{
  "head_dim": 32,
  "vocab_size": 2048,
  "norm": "rmsnorm",
  "norm_eps": 1e-06,
  "qk_norm": true,
  "extras": ["some layers without attention", "local attention windows", "gated attention", "exclusive self-attention", "value embeddings", "hashed n-gram embeddings", "a smear gate", "learned residual scales", "skips across layers", "capped logits"],
  "init_std_down": 0.0,
  "optimizer": "muon_variant",
  "learning_rate": 0.0094,
  "lr_head": 0.0127,
  "warmup_steps": 0,
  "schedule": "wsd",
  "decay_fraction": 1.0,
  "dataset": "wikipedia_en"
}
Each number is 500 + 40 x the weight over its row's rms, rounded and kept within 0 to 999. Layers, rows and columns count from 0. Numbers have three digits each. The size before them is the row's rms in percent of the matrix's.

# v: layer 10 attention value, 384x192, rms 0.211, rows 155-159, columns 96-191
# o: layer 10 attention output (transposed), 384x192, rms 0.141, rows 155-159, columns 96-191
# q: layer 10 attention query, 384x192, rms 0.188, rows 160-186, columns 96-191
# k: layer 10 attention key, 384x192, rms 0.185, rows 160-186, columns 96-191
v155 103:439476511499507542438529546533481531545536459470497522510548468539487505418452440450508478534486425513429494512547515564473484537420582525454464525455525519494525498497463508477575513488484490523520550511540547475549492491438529496533558595451524471499520425469476481471460533541503462488
o155 099:510433511506553488561427495593485538529522472498474514523530486528575504469469468515503447530532444495424510506473519481478533445432490508544449544480451549457501422518529438439494478563476514482476499469433442555482464485467511501495526499497448473493552496516484485410537495532480450450
v156 100:550523403496424493520493502504516479458533560507512500475438468517545533479545485471474466482477456455499539505482417575517486550469440498479476549547545535484476568503487528512500525468431467580575507522486489546496549583514554469381503488498521517553522534447596485531470449565486549498
o156 095:492455509553439451472442486496457486439537484482551474537491465485510547445480588496484522525418512560515458502515499589488413471531437504465495476556426471466513479551522513606551481486504430463475566580484461478498470495495502523469496474453466522462477463487596581426538500517519460513
v157 099:445523486453451509550531420445497476474521559570446507516493443509513556554494514495524450449454504564500532479536495394512466526474479492520587458510573543476483528510451502461497589546497505519467474530447484474493572468492474462532505524491552466473527542573462520518431563469446424529
o157 106:417507470407483508499475453430542491485424541532478517527495501552435479513532517531552439506508515525514462528551486395518475559483516445423512491465502477526457457562520528474488569453458570527508447462450471460541496453476439422535532493508475558486490488534444527522413591495442489549
v158 100:529452444398527580487522502532512520506506525435490431521470571532482550492524486500479492508441482484487508591519464550521518481559477475464481498471407420558443500481457472508512490539505517541453514483502558512519451511516545479496533449505501417447523473458487478497544511493446526500
o158 105:550490550453489560528521475524521565489532479489461434524456480484539494450494518524545556501489486486473530526416550530498536469530451470516486405500483486523477615435516525488502585491437454505442507472504470498566484467484466451509480504503492445524526436373501533462508521526536455432
v159 099:434484452439534519491470556508468468492579491558468453571491500539467505443463533521517441453494518470471515505502467506480469473532567585514521544493487522538448519520536501422468490539553471484444527518517480550493535491468534583494435490419472458484461431512540495442557454506570557490
o159 099:497499483549515485526486523544462493524555509532445485473521508569525395470475469528381576529552442548468461529482622538470466510475415573501466489473443550593523503492576527464503444534550467489509518541480433502421506479452530508527463484474481453429527477490511436468503450563450546528
q160 076:497528485486425533567539472528516549504543492452496487563460476502486503461497466500467552554453519503503475492478518457527486532455475475500463512520567411442469505459500609583529500522548541448476362536560506419529511543517458493498522499528532485565516464475539503462462491479536533485
k160 070:578484543502518541504558493448514577500506468444496511466466506456531453545541433474489419552488572514460457491507467481481480473529522538523451532467409450506508551459445558493570509496504463505444479473550476491432501511518549436499541468501531499497582537539488540456471494513542567461
q161 101:472542559456515518503492497457474507518470468520476435471483474541574471460529572506543490473500512477525473511544541515553452540558494478490512476472504525631525501531506497439494493487524437515514585515501522512509478512478474450522498455501439515537475527484438540525471531508499484467
k161 099:532441541428556505521552476424497511413459466521463537498459487640576471487527539524491488440480513544463530519478478516558544562535521523532479480485523499472551543523524448529457507431568424542536524525567462524474477480471578501502500426500494512506483540510504506485596476546556540471
q162 114:548477481465548522533560497431433579574467490477471513490423495536547504471483514499541467501488521555504455470510479530497527485441474531529445527491447551538604549473469493481516504439544477523529530508540519497456429431423541543527535538512497579537512538468451561496472474515516531477
k162 101:491460541455537510565491432433464492433490504513492520521452485624530463495549520481509482488510452534490529508429490518533563553489467565540487507476562503486489525486487453575450510431576447521551519515583433448530451506468533503517501477498495500522517552526511468476591490547503552509
q163 092:466449543562457512437537476530513449472412604461489524593558509518451487494453507492498535521509504504557476472529477456508577416486516493532495514463459472504468462570571527537459490530500472507499586460544438517502537506512450520412435478433507489464476520513471499488506489516450472501
k163 111:473424522486500479545443480456485544561491537451526510479505528472554529427529538518510504511491438502565524454525569480531501504467410474462486520477510424532517498500537488489429549503459521539521534570517464470431503496518489510511514493513463484488472470503440516477466489563475478501
q164 074:486501419487501491467522471582462491452486439577504505541490448542484547537492491473497498429474572548429515544539451558426485498539402524514516595487508504549481547525486529535535535565566576499616504471510562431458590523497524513518516466538514512513484498472516489524458518500483470521
k164 089:445506485523544476473527496472573545514515535476551450472416525492467503455502472480495506482454478519471530531532547466540548553520479483535538503502388600564596480488458506519511523458473448539540529439454512467413472481512446516448515536514490563465460474470446443493389528494481483511
q165 098:499527558511411472512430514567595427437547493502545484562552547468446478524470475530476506503520458451513474504484489397510506459521559506529564438503524476501443500496561512533509492484480498508467457451468473514558485543494474471499509515485542461503537455554559473467556531489496494443
k165 072:524518451558492505545551517535538500572470532442491496479511516443451524513392490483540526515471483478523516470526512476497413516464502495540537462484452457485517534507455579492607539543501541489442483432467565538477575513480513463546499498497575479507547416452478533484498522501509482444
q166 106:502494489438595513534525505445470550533484441501475510416435458481561507482569539457562452508462541487518485520528539515533443552473498474436473460495503496582532514477442492480546534460516477506546516534522563463477470437513541489572515483525440488564458511480457568571435493510554545521
k166 093:536514506486573482522563471433505476405505517513424526513478510625556479511544489447508500444506536542453548474479536489544540559537542547527510472456524505469550506538481473536495471497578413491549571476508430536514507449480579521514458471467495459466522548518516499464635507555536576464
q167 087:535486436414521520544532512467457571602566444484470456388437508509513489547568515490563463524531493538529465519447486551541456553474450454503490499503519534519597512444478448460562533451556550542542487508489514456483436490463526475574563561562469456548501529466466511508451473511558513472
k167 136:492489514494563494543501445458528491474511483546391508487439502563602485458592548483516524491500508532480528458473539513543548589491495545505527513463543512514500497474525459500420515493570470444531503487548498489513507496488524505572452505493461493514471500567483530541552466499517530471
q168 101:496468462450577516458487455511504513519503504520513490519441430538511515497519435511553468515393494557496534612566565527516509476485531531528432448526443493523495494515510501487429487500460470453567455459518434518511516508512504457545502525454491497457424514552547519432470560568513527450
k168 121:529528502463525541486524506469427557519528463495500442487496492573521475484545448495540485531448549543500494608588548516521503506500535546524416503504445585532504530492541513499489536483477519516511522372540395538483488483532493533489537480459502506447521481545487472443467516587531501529
q169 095:518461530505496551455452530555506462445504452474452472475515531491472473491498482549506481472513498474521508496538507468494498534516469446464583477530440478565442446495500457570474497501423514529497460526505505481487468509495575531498499379482460507479435488529507579458525499496467519538
k169 097:558527480476504513457556549521476492520564575411449468477444576491521478535470479551478499445523467430522509520549534520559504431481504429529536546513478413575466444508549516529510410555449527493464503531469427480451518438538522570519423479503449510544492492497512500444507440515506545562
q170 117:485480536479493583482516451542440530550511483461485482520487490495558560498584531393561506488531542520506507511507482582483504499486492456483530471535484483475530546556484496488598496423497590483457496429516519491492423541424556501478516496511534481443500469426469475502497523576492458476
k170 116:475429483487517531428499446501564514500511470518487526511383490589504488545478482457509479507453506504506505539542510512500498471454508458505538500482426491525523484482469543522551519419535529463551530483628510522449434572495515509412467494497459518414488531448409481473591530559521508502
q171 103:464493536475463491441527518522404446416498549504451456530459559558540481538560506491539495567464485528468491473512487552457467485558467422539526503473495548521507536590516485538502526520506529577562555521546510406448486519457515475516464433494440542515486485501566494542487437483390458544
k171 103:520549508518464487481534490519448507467464543416468428529439500535540499550486498491551530567459485525458487511572502563499454453486530481574539466443488576548524490507513496533560504555470537506541461497461466448528496479495506504524462478519482503496507473515518531520486481567446467540
q172 106:517508528495489476384484561466520484478446575498549433484495595457545561577485501526488598490466549476522498543443522541522496555464463448528455489476486496493558484506541507540502492461480453533507485523425557514457551480511448435465488500477527537517532463524490528507483469504416453522
k172 098:535496544512442493478473508487464595476485561455513418547462578438488583543584532568483588531547453494513443503480436501572472536516486524528531532525541520526468485504513527527571536542470466537491496516449527482498536471546506487497530536565548515433493511461469533495526523458467400471
q173 095:475494411491481443503520497467513551501456516534513480498471569607496533446510425506498512544470470564365535572494539518426482516430540513462476468418537583397566461612506529491567474488541498486498491459483523462481474462492487515482527478563514576471558605483460516486460544462481430504
k173 102:410419424495531446464488492435534474505535477531518499548486515555539479500526518541475531526545487516370499500493487490446419543456515518414469512540592529449503431511505576458500529466423483484531478499518518480502560540483436487528535483512503543479547494528500529532454536433454427483
q174 102:475492434551508459551488539486550489506505508480440490525474470552479494417444474548446519479485520477463467534524456484498485527518453520433475534465535476494514422458555517560465500478574496553446512490565473510466441457562488469484420523446464553541468519504373482466491493455477414465
k174 122:531521497513509489560560577465438510514491571487509487495461492523569512467482514545457539538451552559468480518483514481470572481452473491503430566488480527488542490508502488484479531531517560556464566441510477484452479452485530506469542494429484579547498537619440490513400511539508513495
q175 102:530484518503552509522507488461477528558482471574520524422436498433563504538467452505477489463466484457518519537585514529509505449508535574525556522520464457525526445509546523428462430499448465559478501484498470448460580560521466515513515497566453519552585515430493568526518436519585497525
k175 115:551507503524512525477521422454449498580443484507503522501496498470542440505460503546431483533500488487519444494529520507467512449532524515562463578454436508551530532508510542501532473505446512479519531459573482432437463488439410557563522549503508556543582538428463536492506465517553540489
q176 102:505409505533472410561511516478453488480541526443458496509473526496512511459521476501525500508496496474494523507533500525482510473520455518524481476462555505450517466421480553567508436494473542500400495477498456539415484485490441471487483462488498528490441516474416492473473521491439443531
k176 100:500436488515466471533503515526532465453579496440504500470520439445522501530454498525523499481504492516501581505470515542473516530499536540477497506452564473447513514488472462531483455480458507510437519462481471515380566449499480491494526424491516540470466560472438528517495474475503503516
q177 111:527444538484518432493478520538528470467530485511515535468515475395537462519556521486453520396452491566528502446447497471423483523439496483522510587513547455510523565486525552427498476533497522447409553442465548466463559550471552510563486474576459508513553451509421505519485460446456491503
k177 111:487445503488549485472446458524476494487525450486517532490529428442495456470466561517458509424489450565449500456450445465489558543462460516517485513502483466489519526452498540522517499517515489441444492476523588444447538528440535565583461472508497506491505418453527523540520512453492509519
q178 109:468501526479463462406534495537482533555455432495549576527510453499536484545445493495476466458451497459468489523541482494521486523495537502551525545427477533490503474535560521531484571464494492558502479495478522507452546569552506479488485404496505573492473507545467552491496564532506416596
k178 111:535554501526451446485585493481453476557507471465505550538483414409458480585443451510523477521486457491472497423495496505445553463483493452540536514420514518508564477559511450484489525475484532560498515469518467490496539542529516532523425444456552541521447442570522583484519530552484420508
q179 114:528500526548422522520480541542541468460488498481499495473489512473571509487396435507468543522557537416562493458520416596562545486500482455458516515453464524503518468537442540512544517555476481520439590490502535473516496492489490509464573538526549414512496435482471546562510451460535448458
k179 104:531509534561414533466469481541547490449460438493476530504502511496568529504394434539476541532512544469466517451521428511478555510485495489485454572451405525499496497530489501494473546536473458516525539476520542474468462486481521523416582490472596442550505527425464529514501475459524498477
q180 113:458488584544540486473507481565582515507473538459457532520495545525476545555487501513506507429538459539532481519524424476433534422476521434505459483530450508523539518498530517481503484492496563526513549487536539485470494546484528499454474494524452502471459457540559543473547497496532496537
k180 108:493506552477509504518521528537556459515496585513477496452534538500460526556489514478514476448522437513500492491544483487470542458423574438556466515576490471542569507490534542417499501544450619531472497474473495558474504534440519503486528482587512466524492496523519529509485486500526519529
q181 120:549470472564508474490548488472551479496511507478480517509521477534509519501396470504513442523456504567502490519577525547502550502463490531530460514517441506496516469571455507499502483490514510456513537575536538504330531448597508529463489429473534586537539548574543519468495473495566497504
k181 125:566464484505533474512542465499494488495506519491506410514547517495495546513483460515474421475539519522451521550551548521443561479497515517511445530529521528417515439539478504490522535559452521488453592534540523567429512488524543526487476377500470534510518551553566456505469487533586469545
q182 105:460491465463475479414526465505524492576549479431532492554522477472467487517509536589519513538613474445579512521441474541494475436431525464481455481551541463455430483502536504468500527510497587474489515558499545461561495549474523443523522525513544570495460505514516492428508539541467436498
k182 102:397477530474477464430483472530449508547484418493519459493490470515446518515469498494484447569529492529529545520454504558486491427472463536488482505523458481516462469471482452517469545445521539494552533543476540463545486468473516480587521512513548559470483486502480444401480545531449478474
q183 109:427442522504504512492530564495540504535541535502456461578537599478455491521479494475526502503544530565528533426565442478483493547486510548466573470504568529532574536506484516517522528491582507455493503468457511494561515491455565474485473433534493556464497499496524502485473457476447560570
k183 110:481488509456488504487510522543523480531474523550471533569487498493539492513452511553505553560486528501492537440562492479564496557457561504446533480481561455467453531540549503516485484476575500450478456475455543518485454484451459532458468456611518526500500540452545485532440491458432551550
q184 123:445527497466501454509526540558512532481521499496511445526514527525434491503501483474521411503515557468530483468449482533558522542502514454510542612489543443498523470527547519478479473515490552586442408496499396518580524513458462479494516514510455489500475558466444447493585502513513540492
k184 106:445477530510434441492449521494541433451409458536434486588473518589470429498426500472537481551531486512522509452521507507578500459522538520455560511447544471501468426535449531522463509442573520479503465534544505473546496517445462441470478513484535469542459512505465511471588480574525583490
q185 100:506541552588512492516500443486433518532505512566537532516562581422491429566476537529485502535479455536592579462462530523488422548462436417552495484446559600549530528495526530453495497469466501480491519503532527520466464501498545579477470456492473500455500524495472514494473561533469471487
k185 116:462532511524567508511575430484493528503479523549571523502479478462481435553514543537438446535431466610526566442494456561518492526519479457581470520457492598570532557461490512510512470490523504505581554495520508486457462543479494608479524426510517486453517514533483525467443554567501454491
q186 109:512511514549466521457473549454481523529475481545457503484520447517590565603423492550590484522554529529483544577489491482535497514546459570517453486408446526489434493523532450516409465461503442447522536518522484503488510516576542532454524445472453515439518520498505513476496464531511489472
k186 102:544533519557441423498547595497533544510528542536610442476532497422558491588469493525577453536510525497501556485583500512497492459570469466530488552452525494483507479518547464440457497528454509510466473467383509556457538526575525451495534541506475457484532551529452485421457460510481406505